Weights of a small GPT-style language model, trained from scratch on English Wikipedia.
Architecture: LayerNorm before each block, rotary positions, no biases in attention or MLP, untied embeddings, some layers without attention, local attention windows, paired heads, shifted keys, exclusive self-attention, normalized values, value embeddings, hashed n-gram embeddings, a smear gate, an embedding shortcut, skips across layers, capped logits.
Training: 704M tokens, 10738 steps.
Each number is 128 + 32 x the weight over the matrix's rms, rounded and kept within 0 to 255. Layers, rows and columns count from 0.

# layer 3 attention key, 384x384, rms 0.103, rows 75-110, columns 0-95
[[132 142 101  86 135 121 121 123 138 123 114 140 109 137 141 115 107 104 125 144  91 153  96 134 106 121 123 131 127  88 150 136 140 142 150 161 152 130  77 111 130 153 156  89 117 112 151 120 168 142 129  96 143 119  97 150 134 132 160 133 130 121 166 156 116 104 105 120 142 122 164 152 139 119 121 145 138 103 149 129 127 125 137 119 146 135 122 135 110 109 150 127 137 161 135 143]
 [130 163 111 113 124 122 106 148 153 128 115 123 122 140 122 115 127 141 129 107 181 102 134 159 123  68 192 121  92 114 119 166 186 138 122 121  97 130 138 168 116 127  99 115 129 117  99 148 115  95 141 209  99 162 133  91 143 146 108 123 160  96 110  96 164 118 144 136 118 115  95 127  65 122 120 138 115 144 128 142 140 156 108 145 125 100 163 143 137 100 144 159 137  84 130 152]
 [144  98 176 126  81 122 135  78 141 134 137 206 138 124 118 119 111  71  89 140 155 140 157 126 148  75 137  96 176 122 109 140  89 115 101  88 148 116  85 135 129 146 132 142 128 134 112 160 141 121 126 130  99 115 129 148 103 115 165 125 142 144  93 114 109 110  95 100 142 114 137 167 142 111 148  89 156 164 122 142 116 135 115 117 143 137 163 176  91 120 135 101 143 150 126 129]
 [113 149 131 150  93 118 100  92 135 126 170 163 135 139 127 138 129  69  97 122 189 123 137 132 139 106 138 153 165 155 140 134 102 150 143  90 150 111 133 145 132 147 132 126 146 131 120 150 117 101 136 114 103 137 129 150 144 118 113 116 104 123 104 107 133 135 125 116 124 100 166 146 118 119 127 143 130 154 145 125 158 138 133 149 112 141 125 119 122 134 105 125 154 125 113 122]
 [ 82 155  83 103 188  87 116 151 112 155 124 133 141 109 107 141  95 155 135  84 183 126 109 161 117 114 172 152  71  90  94 135 148 161 147 103 117 138  62  76 136 145 136 148 125 117 120 138  54 128 163 161 108 165 142 129 130 114 125 115 142 105 129  87 127 127 154 122 128 139 113 124 119 151 148 183 157 154 139 135 108 147 151 137 156 103 137 106 183 128 157 133 133  85 118 144]
 [128 114 133 163 121  99 134 124 140 138 141 159 149 120 107 128 101  85 140 159 165 157 139 113  89 122 138 143 137 149 100 123 110 157 125 114 144 104 112  99 142 157 175 157  95 144 110 164 113 109 156 124 108 144 149 164 154 127 111 113 143 114 133 136  98  93 107 139 151 109 136 138 135 116 120 114 143 149 150 119 111 139 118 130 148 125 152 147 116 119 129 103 134 136 166 124]
 [110 101  95 144 139  93 158 102 128 146 126 143 134 166 117 140 114 113 159 149 115 124 129 105 123 157  61 137 195 106 117  71 115 152 112 129 130 180 125  59 117 125 144 167 147 141 153 119 133  97 116  86 113  98 167 164 135  77 153 120 105 181 133 150 125 117 123 155  92 147 133 116 138 129 115 164 133 102 123 144 137  98 141 170 149 119 132  83 175 131  47 145 148 123 131 111]
 [ 89 143  43 110 202 123 141 168 113 127  54  87 106 147 132 142 139 217 181  91 138  84 107 140 106 141 150 155  44  87 121 126 152 121 144 116 106 170 118 125  86 120 130 143 114 149 120  96 110 106 124 153 106 158 163  90 136 140  38 102 122 105 135 130 143 121 180 157 124 138  80  64 126 165 116 147 112  82 138 120 158 118 132 159 102  97 123  83 171 134 144 123  98  95 113 157]
 [138 131 119 118 111 145 138 119 146 124  94 100 111 122 118 130 119 138 102 140 112 109 142 133 131 116 151 142 136 159 160 128 132 130 131 125 132  98 130 159 137 137 199 124 110 109 140 115 167 145 157 109 145 109 115 149 149 110 120 145 133 126 125 101  95  97 119 139 130  87 158 143 136 135  84 100 101 102 157 121 174 174  93 112 125 120 114 134 107 102 106 110 117 131 152 143]
 [137 113 150 152 127 108 150 134 124 112 155 139 136 117  93  98 104 105 115 147 148  88 173 115 145 169 148 128 143 149 139 130 114 187 130 157 151  99 134 110 140 151 146 132 145 101 151 143 105 138 168  81 137 128 112 127 128 137 166 113 150 135 159 133 110 120  82 111 147  65 155 132 142 138  85 111 179 181 149 122 116 137 104 154 160 128 129 161 157 112 151 102 123 119 169 123]
 [ 86 107  92 143 122 154 150 137 109 158 118  94 165 146 127 130 134 208 158 120  91 129 126 122 139 169  71 140 145 108 180 108 154 128 148 137 117 168 133  91 116 123 104 148 154 135 145 121 123 139 111 133 139 145 132 155 104 122  95 119  80 161 126 129 110 137 142 164 102 140 116 112 149 149  79 137 103 101  85 163 107  91 120 150 122 103 116  98 135 120 102 142 107  97  99 120]
 [ 86 143  99  75 181 107 127 157 125 123 103 112  81 141 162 152 120 168 165 104 147 101  89 142 158 133 131 111  84 134 110 128 148 123 135  81 129 151 139 129 106 124  89 152 131 135 159  93  84 119  89 147 105 115 127  48 118 103  98  95 132  94 139 113 162  72 134 145 128 128  75 118  98 127 135 129 132 125 127 164 130 118 140 155 148 136 123  88 155 145 124 126  97 111 152 117]
 [155 139 155 176 106 131 140 126 158 104  84 167 109 119 138 128  86  95 116 156 131 131 145 141 161 146  98  76 146 189  82 188  68 158 120 121 134  84 136 129 119 132  93 129  78 121  81 164 122 145 143 160 106 110 114 154 122 143 163 114 219 105 111 135 108 143 102 110 107  74  96 145 142 115 105 112 126 151 169 153 130  95  83 101 109 148 101 170 115  89 110 116 115 116 119 114]
 [118 143 150 107 100 137 142 153 120 140 189 159  82 109  67 109 143 157 121 149 136  83 134  94 123 147 152 117 136 144 118 108 137 125 142 139  91 120 189 126 111 155 147 147 135 142 184 126 157 102 175 122 150 126  85 106 134 147  46 116 133 111 173 176 142 130 131 153 127  81 150  78 149 128  80 109 155 156 164 113 148 178  79 110  88 125 147 107  95  95 181 103  81  75 133 140]
 [144 140 116 174 102 137 161 118 113 156 123 139 117 132 108 131 106 155 112 136  58 126  96  58 142 105  45 157 166 110 120 160 128 147 115 155 141 191 127 132 100 123 130 128 152 155 143 110 154 146  94 168 186 133 133 147 134 120 111 145  94 192 136 171 151 158 145 150  92 163 125 111 152 153 104 147 125  77 137 138 130 129 114 158 130  82  71 127  71 151  17 120 136  75  95 107]
 [220 156 125 155 124  97 172 105 117 125 160 209 131 158  42 119  76 107 165 148 153 155  87  72 145 173 102 122 145 114 101 128 106  49 131 193 114  88  77  74 106 137 155 102 129 152 103 146 106 174  95 197  99 117 165 203 124 120 164 187 127 160 113 187 159 180 141 122  44 125 147  93 115 117 155 130 128 154 159 101 113 128 118 115 158 142 119 111 103 163 106 120 154  70  36 119]
 [ 93 152 171 129 108  84 130 148 106 165 226 115 106 113 104 143 135  97  83 151 121 115 142  80 162 160 150 122 113 108 125 116 121 127 107  78 124 121 120 157 154  84  85 148 158 113 207  88 112 151 179  54 192 135  82 105 136 159 107 116 136 125 138 151  81 183 121 142 146 117 160 153 112  68 143 137 164 156 117 173 140 114 102 133  95 138  66 103 214 144 145  77 103 151 133 103]
 [156 158  56 103 154 148 102 117 179 129  73  91 168 195 139 155  70 167 223 125 158 156 107 106 112 123 200 121 128  65  82  92 141  62 163 116  75 183  89 115 118 139 147 122  99 174  76 204 127  79 106 203  12 132 200 115 105  87 159 115 104 169 111  93 168  66  63 126  77 134 156 172 107 138 160 142  98  98  96 161 123 118 127 163 147 135 199 187  55 131 110 135 149 146  76 131]
 [ 79 181  78 172 160 138 152 144 131 106  44 169 159 212 170  93 117 137 149 125 138 146 127 152 120  28  65  95  61 111  73 171  26 126 103 115 108 172 114 109 102 132 104 146  54 193  75 139 155 109 134 190 124 168 226  82  90  60 125  77 145  66  68 175 111  89 141 131 110 112  84 154 111 177 119 140 140 150 137 153 181  97 107 186 118 160 110 136 129 116 102 124 137  71 101 130]
 [115 100  77 119 147 208 103 100 144 200  78 163 172 126 160 120 117  99 187 116 103 133 145 182 111  72 143 144 142 149 123 165  71 161 135 201  95 136 135 178 136 145 149 144 101 122  68  60 138 164  80 122  68 164 101 125 142 150 142 142 136 136 103 154 145 100  85  86 141 172 164 100 121 160 170 169 107 139 117 105 143 109 113 101 118 103 158 195  59  74 141 197 134 161 147 123]
 [101 115 198 168  93 119 137 117 151 120 130 152  23 146 103 164 166 132  55  67 149 184 169  79 151 130 171 165 124 139 137  75 153 111 139 113 144 137 140 223 113 110  98 210 137 169 167 135 102  86 200  14 100 137 103  46 161 142  71  63 158 155 160 113  36 159 131 104 130 127 174 128  82  67 121  94 159 143 144 157 112 156  83 112  94 137 171 108 214 183 139  46  67 148 158  69]
 [103 111  77 168 123 162 190 157  47 107 192 172  76  78  88  71 142 128  47  79 157 120 130 110 115 151  61 180 159 106 108 102 130 156 201  83 147 148 144  79 119 132  85 141 124 128 118 118 117 146  86  35  88 152 124 146 199 172  42 137 128 144 187 163 152 126 183 151 115  97 157  70 158 136 123 107 168 134 164 136 109 143 118 158 119 118  47  59 173 171 121 133 124  94  94 124]
 [154 116 122 100 131 136 123 149 145 173 111 172 137 116 148 186 158  97  77  83  85  84 141 134 129 114 141 158 153 115 106 101 130 138 123 145 161 196  92 165  89 156  80 127 145 119 147 136 180  46 165 163 114 110 112  74  71  93 167 131  90  62 148 102 100 119 132 130 119 112 178 154 124 143  90 144  87 154 128 135 102 166 132 140 174 151 179 161  83 169  44 128  99 214 137  92]
 [110 149 127 114 142 117 155 136  96 140  89 140 141  90  77 125 112 167 125 119 161 129 146 157 149  69 100 119 110  74 223 125 170 193 127 110 134 114 177  98 120 159 103  69 142 150 105 132 137 163 124 115 128 135 170 150 116 156 118 186 172 103 138 203 100 165 128 108 160 145 111 139 176 131  99 154 134 104  88  70 132 127 164 140 169  57 167 155 137 150 163 127  69 153  84 113]
 [124 158  77 151  90 151 176 139 193 107 121 118 164 151 182 133  93  93 129 110 197 118 214 162  92 102 120 125  42 128 208 128 130 155 150 128 157  78 223  69 139 130  94 129 116 140 160 167 118 135  73  75  92 187 140 120 124 167 158  52 107 165 108 104 159 168 191 216 174 136  73 135 134 135  99 169 107 127  96 114 166  62 144 161  57 119 122 140 100  57 103 184  79  81 138 119]
 [181 154 191  86  87 144 126 176  43 141 140  66 157  87 144  85  79 116  74 126 113  98 117 157 130 171 187 142 128 178 116 106 122 146  99 131  92  76 104 190 102 104 110  90 203  53 175 137 110 165 190 131 117 107 158  90 126 165 182 191 108  93  70 141 176 101 135 117 207 139 104 156 172  71  46 149 143 169 152 141 136 125 118 101  77 123  70 202  55 188 227 104 138 114 143 143]
 [193 146 119  75 130 130 175 102 103 121 114  97 144 165 172 158 168 104 133 137 205 154 109 191 115 167 126 163 190 179 181 184 101 127 143  83 118 107 114 141 162 162 119 113 106 111 161 112  91 118 155 132 101 178  80 165 180 161 133 146 140 130 118 138  86 169 147 136 125 129 101 144 112 108 144 104 169 112 193  57 186 115 125 134 113 122 123 120  96 121 207  67 123 157  98 102]
 [122 151 197 119 125 140 170  60 109 101 134 117 122 106 172 122 143 115 172 159 125 106 100 118 220 207 166 122 158 142 130 171 140 207 103 114  89 142 193 155  66 135 114 153  85 107  90 114 147 105 145 165 128 186 162 185 107 141 188 174 178  81 112 144 106 140 138 144 145 192 137 119  89 112  85 150 141 187 120 102 168  76 109 162 139  94 140 121 169 169  43 144 133  89 159 124]
 [100 116  80 192 147 110 116 166 175  98 172 126 117 154 111 107 234  46 119  70 159 157 116 100 132 112  97 138 131 129  94 102 135 120 135 108 144 243 117  31 188 168  78 131 108 123  97  91 148 147 101  96  85 202 134 109  60 131 136  88 140  71 129 127 112  97 154 140 155 169 101 168 118 121 125 185 188 167 149 105  66 116 125 101 121 131  72 121 159 126  84 147  23 133  65 119]
 [143 150 107 136  71 132 129 169  94 146 166  91 138 198 134 142 117 165 118 123 102 166 140 166 117 111 185 120 132 214 133 158 169 186 151  91 113 132 112 122 102 106 162  60 117  96 129  37 101 127 111 114 156 195 118 237 111 156 150 147  96  72 132 147 145 153 118  96 139 165 104 172 186  82 111 141 119 108  96  92 119  56  69  74 116  60  89 145 129 116 131  80  92 151 204  74]
 [183 142  97  83  86 171 146  98 201 152 168 192 110  84 188 111  99 155  91 138 156 113 171 126 144 226 166  98 149 137 189  76 174 125 145 111 140  73  97 131  89 120 160 116 169 151 166 115 187 199 157 141 144 131 138 140 133 120 108 141  86  95 120 125 181 147 178 188 191  96 130 124 167  96  71 109 101 199 178 119  54  75  85  67 137 133 148 127 105 122 144 171 105 103 129  38]
 [ 66 128  96 136 143 124 168 129  90  90 182 105 121  92 154 174 127 135 150 121 131  75 174 147 151 143 123 151 150 156  99  34 148 121 153 150 152 201 140  98 119  87 106 156  60  88 111 166 177 137 120 100 100 131 110  95 129  87  67 159 120  80 155 107 167 170 184 106 115 164 176 114 175 164  81 149 142  98 160  79 102 162 207 106 107 134 194 158 132 143  51 133  76 145 105 113]
 [136 116 133 102  51 149 143 111 154  95 176 178  98  92 133 174 104 132  87 212  97 141 148 113  89  99  97 139 175 171 215 116 170 146 175  45 100 181  88 150 121 164  31 143 116 162 118 118 180 116 145 132 214 138 169 106 229 125 135 114 148 136  41 109 116 109 134 189 111  72 101  98  92 116 126 122  83 126 112 134 116 136  87 115 124 163 132 110 118 148  72 143 129 200 101 120]
 [138 158 101  96 223  73 155 147 181 134 125 166 153 145 117 156 130 139 133 109 123 178 154  59 150  94  77 199 133  95 177 126 129 152 142 110  67 182  39 198 115 117 166 172 135 135 165  92 137 158  96 202 143  17  60 141 141  67  99 118 101 151  89 122 111 190 115  87  64  80 149 104 128  67 139 138 105 149 105 168  92 102  98  49 139 110 107 174 142 121  94 134  89 143 138 110]
 [106 113  93 152 106 152  83 128 127  91  92 123 130  70 149 132 149 127 131 112 127 123  98  79 131 170  91 144 105 153 105 115  86 138 125 154 110 131 127 159  82 118 100 118 107  79 105  83 135 140 104 155 125  85  85 146 136 117 132 184 158 111 190 139  99 145 142 150 124  50 133 129 176 180 140  95 160 156 104 123 133  85 170  91 144  98 174 158 128 134 123 183  88 105 198 130]
 [149 138 208 118  74  78 119  57 108  88 156 118 147 124 125  77  45  86 154 118  86 105  70  94 131 102 164  95 150 112 179  80 111 100 134 123 160 112  36 142  96 143 153 134 119 111 101 152  87 164 181 152 154 143 186 189 118 136 130 222 178 184 156 234 120 108 169 101 122 129 142 143 190 112 113 135 174  86 198  89 148 165 182 133 153  95 119 122  87 179 160  57 166 118 143  67]]
# layer 3 attention query, 384x384, rms 0.101, rows 76-111, columns 0-95
[[129 142 108 142  99 131 114 135 155 135  91 129 121 121 115 100 158 104 140 123 121 158 104 154 128  88 162 114 176 130 112 139 117 120 135 122  87 136 161 127 123 155 155 115 124 147  86 132 127  92 136 150 109 143 127 118 132 158 117 109 154  72 132 123 159 140  86 136 170 107 167 141 117 105 140 132 115 141 124 123 163 178  93 127 141 132 132 128  82 116 112 135 115 118 141 126]
 [133  99 180 136  78 144 147 108 119 161 143 175 209 117 121 144  87  85 117 123 184 112 203 138 136  53 158 140 154 138 119 131 124 134  90  65 138 112  93 125 144 151 165 130 142  86 135 145 122 142  97 169 102 138 117 153 119 142 157 105 130 100 115 142 126 157 122 133 129 129 119 129 101 134 147 122 186 149 101 164 107 146 125 138 132 154 132 155 138 124 103 152 155 132 118 155]
 [111 100 167 157  63 135 114  92 133 118 144 156 150 141 123 152 114 107  58 159 153 162 143 133 157  50 117 135 160 137 141 154  97 159 135  97 160  90 128 123 100 112 135 150 110 132 106 148 152  82 129 159 104 114 171 156 143 156 174 121 140 141  95  99 141 132 128 110 127 127 133 157  77  98 115 143 166 157 115 100 181 117 143 144 136 160 103 102  97 153  84 148 146 135 105 125]
 [ 95 152 144 149 107 106 132 104 127 189 146  99 146 137 123 144 136 130  99  89 160 136 128 147  97 121 176 176 122 112 131 148  90 170 160 129 125 115 125 126 161 132 151 118 128 131 128 130 117  86 140 174 105 167  80 142 159 144  94  97 160  95 191 107 146 133 122 142 124 150 175 159 172 106 156 191 133 177 150  94 157 211 112 122 197  86 146 170 107 152 205 117 145 125 115 131]
 [148 115 178 141  96 106 133 124 164 131 157 141 173 117 124 102 120 106 115 132 178 122 184 137 145  87 143 161 125 144 105 147 108 146  96 124 120  92 111 112 166 169 190 151 119 127 116 138 147 115 126 170  84 159 129 116 138 111 158  98 166  81 134 156 124 116 109 131 165 120 106 164 109  91 151 111 173 159 117 143 129 181 106 132 149 156 102 161  99 119 114 130 141 140 146 159]
 [120  89 141 100 142 100 156 116 138  98 128 203 141 112 110 155 118 128 109 142 156 121 107 117  95 109 136 134 121 128 135  92 122 169 116 108 157 135 106 143 113 123 148 166 118 106 164 105 163 140 124 103 119 160 156 165 137 101 146  83 126 149 139 103 125 114 125 119 111 147 122 108 143 170 147 157 153 116 132 149  81  84 141 150 125 102 155 125 135 142  89 143 182 154 151 122]
 [ 69 165  46 148 167  81 118 127 117 120  84  76  59 163 134 112 176 200 133  98 108 127  88 138 115 186 128 124 117  44 148 121 145 122 151 207 128 179 142 104 106 145  67 134  98 156 137 103 128 136 150  94 132 159 139 101 124 121  42  99  71 105 163 144  95 101 162 145 105 131 162 132 157 144 132 157 102 103 122  73 167 133 150 127 124  53 118  98 152 143 156  83 102 114 140 114]
 [127 132 103 100 160 124  94 143 151 166  86 109  86 128 134 127 137 161 138 121 137 117 106 165 100 185 106 102 122 133 116 120 108 101 109 129 120 136 126 125 108 166 153 120 145 141 107 152 121 153 136 120 136 106 103 118 121  89 122 174 151 138 143 137 117 139 110 143 124 106 136 101 165 111 120 104 106 101 127 194 109 114  96 139 155 118 127 132 155 114 127 100  91 130 151  88]
 [171 133 128 145  97 131 138 154 131 139 141 127 178 144  93 132 126 102  98 122 172  72 198 141 126 116 181 128 153 124 127 175 137 151 166 168 132  82 154 108 150 162 149 118 118 137 144  92 128 145 144 124 126 145  71  88 155 134 158 123 166 119 156 137 109 130  87 108 170 137  95 171  92 111 132 143 189 170 151 113 145 191  85 120 111 155 101 176 121 125  90 124 111 143 122 149]
 [ 69 134  35 130 167 127 133 198  99 128 102  82 100 159 125 124 136 215 120  75 108 126 115 115  93 200  77 133  82 114 142 135 165 133 154 149 108 141 111 102  98 128 127 174 139 142 180 140 141 138 101 104 140 140 115 144 118  88  35 137  76 108 132  96  90 127 152 170 101 138 138 116 148 143 100 146 121 100 131 121 145 106 149 116 111 105 118 112 159 106 130 138 122 103  93 113]
 [111 131 126 149 164  92 161 119 107 119  70 117 103 143 155 147 143 159 144 167 124 130  73 117 109 129 114 110 135 127 179 131 169 150  89  86 170 171 122 172 123 127  80 182 123 121 155 103 111 130 125 140 114 150 138  60 108 119  88 120  99 137 171 119 136  80 113 143  95  93 143 133 136 144 128 126 120  95 123 125 138  83 205 132 143  51 122 113 112 161 135  93 139 168 174 133]
 [167 146 117 200  72 156 139 143 131 190 145 116 134  96 192 110  97 102 159 129 139 163 134 189 108 147 135 100 168 182 117 155 112 119 112 162  98 118 202 211 103 129 125 126 126 167 101 191 106 149 143 122 102 132 108 121 151  69 132 124 198 135 170 152  90 142 131 157 131 182  77 156 167  64  96 112 152 121 169 183 117 113  69 113 157 138 139 200 183 111 105  68  62 105  63 129]
 [ 32 175 101 162 120  84 111 171 133 165 101  90  93 149  87  71 109 119 141 161 111  99 125 124 155  97 143 141   1 168  94 155 105 188 119 199 149  96 178 164 163 150 157 115 137 134 122 126 122 129  94 181 163 140  99  94  88 103  86 152 162  92 118 136 148 130 173 127 122 150 141 175  89 135 159  85 131 206 140 169 106 147 133 137 169 173 117 158 122 154 185 116 202  71  93 106]
 [114 145 147 102 127 114 121 121 101 112 131 165 136 158 113 157 101 141  98 126 152 178 125  72 105 134  91 127 124  91 145  84 128 125 129 103 151 193 127 108 123 103 143 154 139 126 167 109 149 106 106 114 132 134 159 166 145 117  73 118 108 113 141 127  82 148 152 137 106 121 129  85 124 118 117 139 202  43 128 115 133 112 132 137 138  73 126  83 163 123  36 116 101 121 120  95]
 [199 155 154  64 118  96 105 115 138 111 180 148  86 143 129 128 137 116 109 214 135  90 147 127 111 140 219 143 105  95 109 140 123 153 135 205 117 145  83 124  71 154 155 105 168  81 125 112  98 216 139 113 144 105  88 115 102 132 200 132 141  89 120 145 131 106  74 120  95 115  97 141 120 133 162 103  92 163 100 154  74 172 137 127 107 140 140 167 151 148 134 135 118 133 134 103]
 [153 139 159  74  92 173 151  78  79 145 157 101 141 147  94 117  75  83 104 119  72 115 144  94 175 139 157  18 207 163 176  85 137  91 107 181 149  85 168  95 163 121 130  99 175 130 212  80 162 176 191 111 197 155  87 186 123 123 158 163 111 184  80 205 102 187 153 112 175 106 175 143 156 111  55 137 126 120 165 118 138 107  76  62  67 134 102  84  86 121 137 114 121  87 120 111]
 [ 20 110 102 164 175 177 133 115 174 124 136 156 138 179  98 145 113 211 161  63 147 166 131 199 172 121  46 130  55  61 150 115 163  93 129  44  51 150 153 143  67  86 104 201  70 122 122 143 141  43  92 178  89 120 147  69 117 151  34  77  88  86 172 117 120  41 146 176  62  90  81 126  94 150 100 151 107 108 108 186 167 138  74 170 122 165 152  69 128 120  59 119  85 166 128 159]
 [ 93 145 133 167 128 144 185  77 130 160  78 131 164  95 153  67 139  80 149 146 139 157 112 118 141  93 162  61  97 127 141 119  89 122 141 111 135  94 127 136 172  97 127  94 148 149 172 108 125 137 207 141 164 185 167 138  63  99 115 175 173 127  86 137 117 137 118  95 166 112 132 124 140 135 113 170 162 122 138 117 142  46 152 133 125 125 115 113 109 116  81 127 191  91 107 144]
 [ 72  95 112 125  88 155  96 169  76 128 152 144 122 105 136 133  91  82 197 139  44 147 146  79 177 159 104  89 138 109 141 168 136 100 121 160 121 127 172 168 121 111 112 136 160  97  88 135 108 169 105  97 101 150 137  81 102 119 128 150  97 174 112 164 173 172 103 115 139 141 119 116 134 166 162 147  89  49 134 167 113  74 119 132 116 144 180 186 108 169 144 120 121 140 166 140]
 [203 124 118 106  76 178 108  95 171  85  85  72 135  62 146 103  48 115  59 112  56 157  85 121  86 148 230  93 132 126  88 171  86 114 156 161 113  89  62 108 132  69 189 105 182 187 152  97  98 138 142 101 170 138 176 109  21 161 208 169 165 144 105 154 110 105 108  39 216 137 198 157 140 116 121 112 111 133 123 122  95 194  68  52 139 182 172 178  85 154 229 117  98 121 144  76]
 [110 125 120 108 135 155 150 162 104 119 158 177  77 125 136 112 125 124  71  79 176 119 128 120 128 146  66 168 149  56  97 109 100 107 171  91 146 124  92 108 119 132  75 139  95 141 181 118 166 147 137 137 105 151 128  92 175 139  80 181 141 129 137 125 126 153 184 106 167 108 155  96 141  93 127 120 141 158 102 155  94 136 125 165 125  85 112  76 191 147 113 146 151 122  94  66]
 [121 130 134 117 152 104 156 168 144 198 117 190 115 133 169 173 124 133  79 110 105 102 112 176 155 110 130 199 117 114 128 101  77 144 115 162 147 162 140 161 118 145  42 116 122 119 159 135 149  48 186 156 143  88  44  76  89 119 139 152  79  47 144 112 101 158 101 160  97 141 181 141 122 126  84 169  50 159  97 113 149 154 127 146 154 165 201 118 153 143  72 135 119 191 159 156]
 [158 128 129 164  98 109 152 120 132 111  95 118 159  86  79 137  98  61 124 137 152 128 162 121 109  99 133 123 140  79 207 120 149 168 118 109 156 112 219 107 111 152 116  94 124 124  93 107 160 165 156 105 121 126 138 168 153 140 172 243 203 125 130 190  76 195  80 133 180 178 124 194 113 101 103  98 138  87 142  83 130 112 152 158 145  61 140 153 148 127  67 101  86 153  77 114]
 [ 91 131  67 113 116 178 192  99 182 125 110 119 155 178 160  85 114 147 108 104 166 138 154 134  81 109  82 132  56 114 160 103 109 152 181 156 165  78 177  86 169 123  96 117 129 118 150 186 102 111  63 104  95 169 140 141 133 132 149  73  91 111 110 126 147 114 133 173 155 166 108 159 135 152 134 125  92 114 126 140 181  84 149 106  84 114 124 160 135  44 113 150  83  78 104 115]
 [171 131 125 111  57 130 146 149  78 134 151  63 137 157 155 146  67  94 115 141 122  75 121 140 110 135 158 161 170 149 138 123  87 154 135 150  64 145 147 128 134 108  51  99 162  98 164 109 139 122 194 125 104  41 157 145 152 181 193 162 137  98 107 165 127 134 109 175 178 140 122  94 177  93  73 123 187 159 162 117 117 123 143 173  41  97  71 183 132 167 182  93  92  95 157 143]
 [163 162 146 107 123 148 142 129 107 151 121 113 154 134 169 181 187 113 136  81 155 134 152 206 109 167 142 133  80 130 147 146 137  96 165 123 118 113  75 108 120 195 104 121  81 126 115 149  43 108 206 115  60 136  38 115 150 117  86 113 152  86 167  72 109 151 131 104 113 183 113 105 153 129 167 112 159 122 160 105 194 124  99 137 138 118  68 138 112  70 212  62 136 127 110  89]
 [112 124 202 116 138 131 164  99 124  95 111 149 121  99 117 146 124 101 150 172 115 166  99 101 166 130 150 160 146 158 142 128 179 206  94  45  94 161 213 169  76 150 151 121 118 137  72 120 134 100 102 177 129 134 150 191 100 176 126 112 112 124  95 143 131 120 140 160 166 149 144 122  70 131  79 150 163 146 128  85 161  61 128 142 110 105 143 112 179 166  63 156 113  74 111 108]
 [108 130  94 135  98 122 107 122 186  94 191 156  92 103 135  90 236  94 101  76 123 166 131 128 102 165  70 119 151 147 114 116 153 141 100 151 140 233 162  64 164  90 119 141 128 164 118  70 149 142  89 106  76 199  96 137  97 126 144 140 127  71 154 136 117  92 178 160 138 165 117 151  94 116 185 151 160 134 166 103  84  92 111 115 144 157 112 116 133 126 118 154  61 128  93  94]
 [116 180  74 119 101 165 192 146  99 169 159 113 148 180 141 129 134 202 131 177  96 136 168 134 153 142 173 154 139 222 131 165 150 157 141 114  83 125 110 149 123 100 147  74 153  95 163  77  82 125 129 134 160 218  75 204 129 168 166 159 140  73 177 138  90 100 138 105 142 140 123 216 161  66 111 110 102  87 109 127 151  41  88  99 114  90 121 121 152 105 132 109  77 146 126  95]
 [181 118  94 112  83 178 147 127 144 138 115 141 153 114 135  93 127 178 153 115 159 121 149 154 119 155 152 112 149 119 162  95 167 128 128 132 112  97  87 184 137 103 140 111 171 179 147 124 158 195 199 124 135 143 123 141 142 123 117 158 124 105 150 124 139 152 130 200 170 118 134  99 190  69  97 116  93 200 173 101  68  98 125  85 152 104 155 111 154 105 161 176 102 108 142  70]
 [ 72 138 122 171  75 116 170 122  85 123 179 112  95 137 154 123 118  75 135  97 145  84 187 100 176 105 147 134 154 128 142  33 138  74 147 170 140 192 158 122 130  97 114 153  88 106 173 128 177  93 133 127 113 138 125 114 132  82 101 128 124  65 140 129 138 157 189 122 100 158 154 134 141 121  86 155 143 118 136 105 123 101 166 138 121 133 185 104 152 216  88 114 102 124 114 102]
 [143 148 156  72 116 143 122 141 130 155 196 149 138 120 142 140 124 188  58 163  87  92 158 107  99 145 140  96 132 169 175 123 164 146 175 100  88 191 117 166 102 181  87 159 130 117 131 130 166 139 139 129 210 117  90 121 213 117 152 134 123 110 135  94 120 106 120 145 124  60 104 102  85 137 121 137  41 159 124 105 141 143 100 144 120 139 129 116  96 135 114 158 121 187 100 125]
 [ 85 160  81 125 220  95 163 150 202 174 136 183 159 126 162 113 129 140 109  69 124 172 143  76 174 122 116 162 110 126 213 124 141 159 119 113  91 130  66 136 111  95 163 180 151  99 173  88 111 136 123 190 144  60  74 153  79  73  91 111 118 128  88 134 133 204 113  59  94  87 146 105 128 119 155 147  99 163 102 169  94 103 105  67 127 121 111 171 145 184 106 137 127 137 175 112]
 [117 102  85 164 145 181 104 154 113  81 102 131 117  72 135 136 153 121 151  96 133 147  95 104 166 118  59 163 103 154 139 136 121 130 109 108  82 127 143 128  71  80 110  57  95  68 118  91 119 159  60 185 123 103 109 145 122 118  81 128 145 110 164 187 124 117 146 162 123  55  96 117 142 176 114 138 117 165  94 160 123  83 157  64 138  90 144 133 144 155 145 122 116  91 175 115]
 [162 153 171 116 142  84  63  53 116 129 135 118 143 110 128  55  77 110 121 117 100 104  78 126 101 129 172 132 116  85 155  91 152 159 138 160 140 132  79 154  63 143 136 186 143 129 108 122  57 131 174 155 155 138 164 182  95 105 183 194 163 143 155 175 134  99 147 148 114 154 137 136 167 134 113 118 163  87 224  99 133 153 170 168 136 105 102 123 101 147 144  69 160 127 125  64]
 [109  64 169  88 134 122 160 138  81  71  49 121  79 143 161 126 176 151 183 114 145 127 122 128 152  69 127 143 123 145 131 158 159 116 112 105  93 116 138 122  96 181 124 135 120 177  99 144 146 167  83 137 117 142 202 114 123 164  94 101 122 105  92  92 163 134 117 131 114 137 130  92  56 130 136  90 129 162 139 159 105 143  97  90 123 127  55 130 139 152 135 161 127 150 106 157]]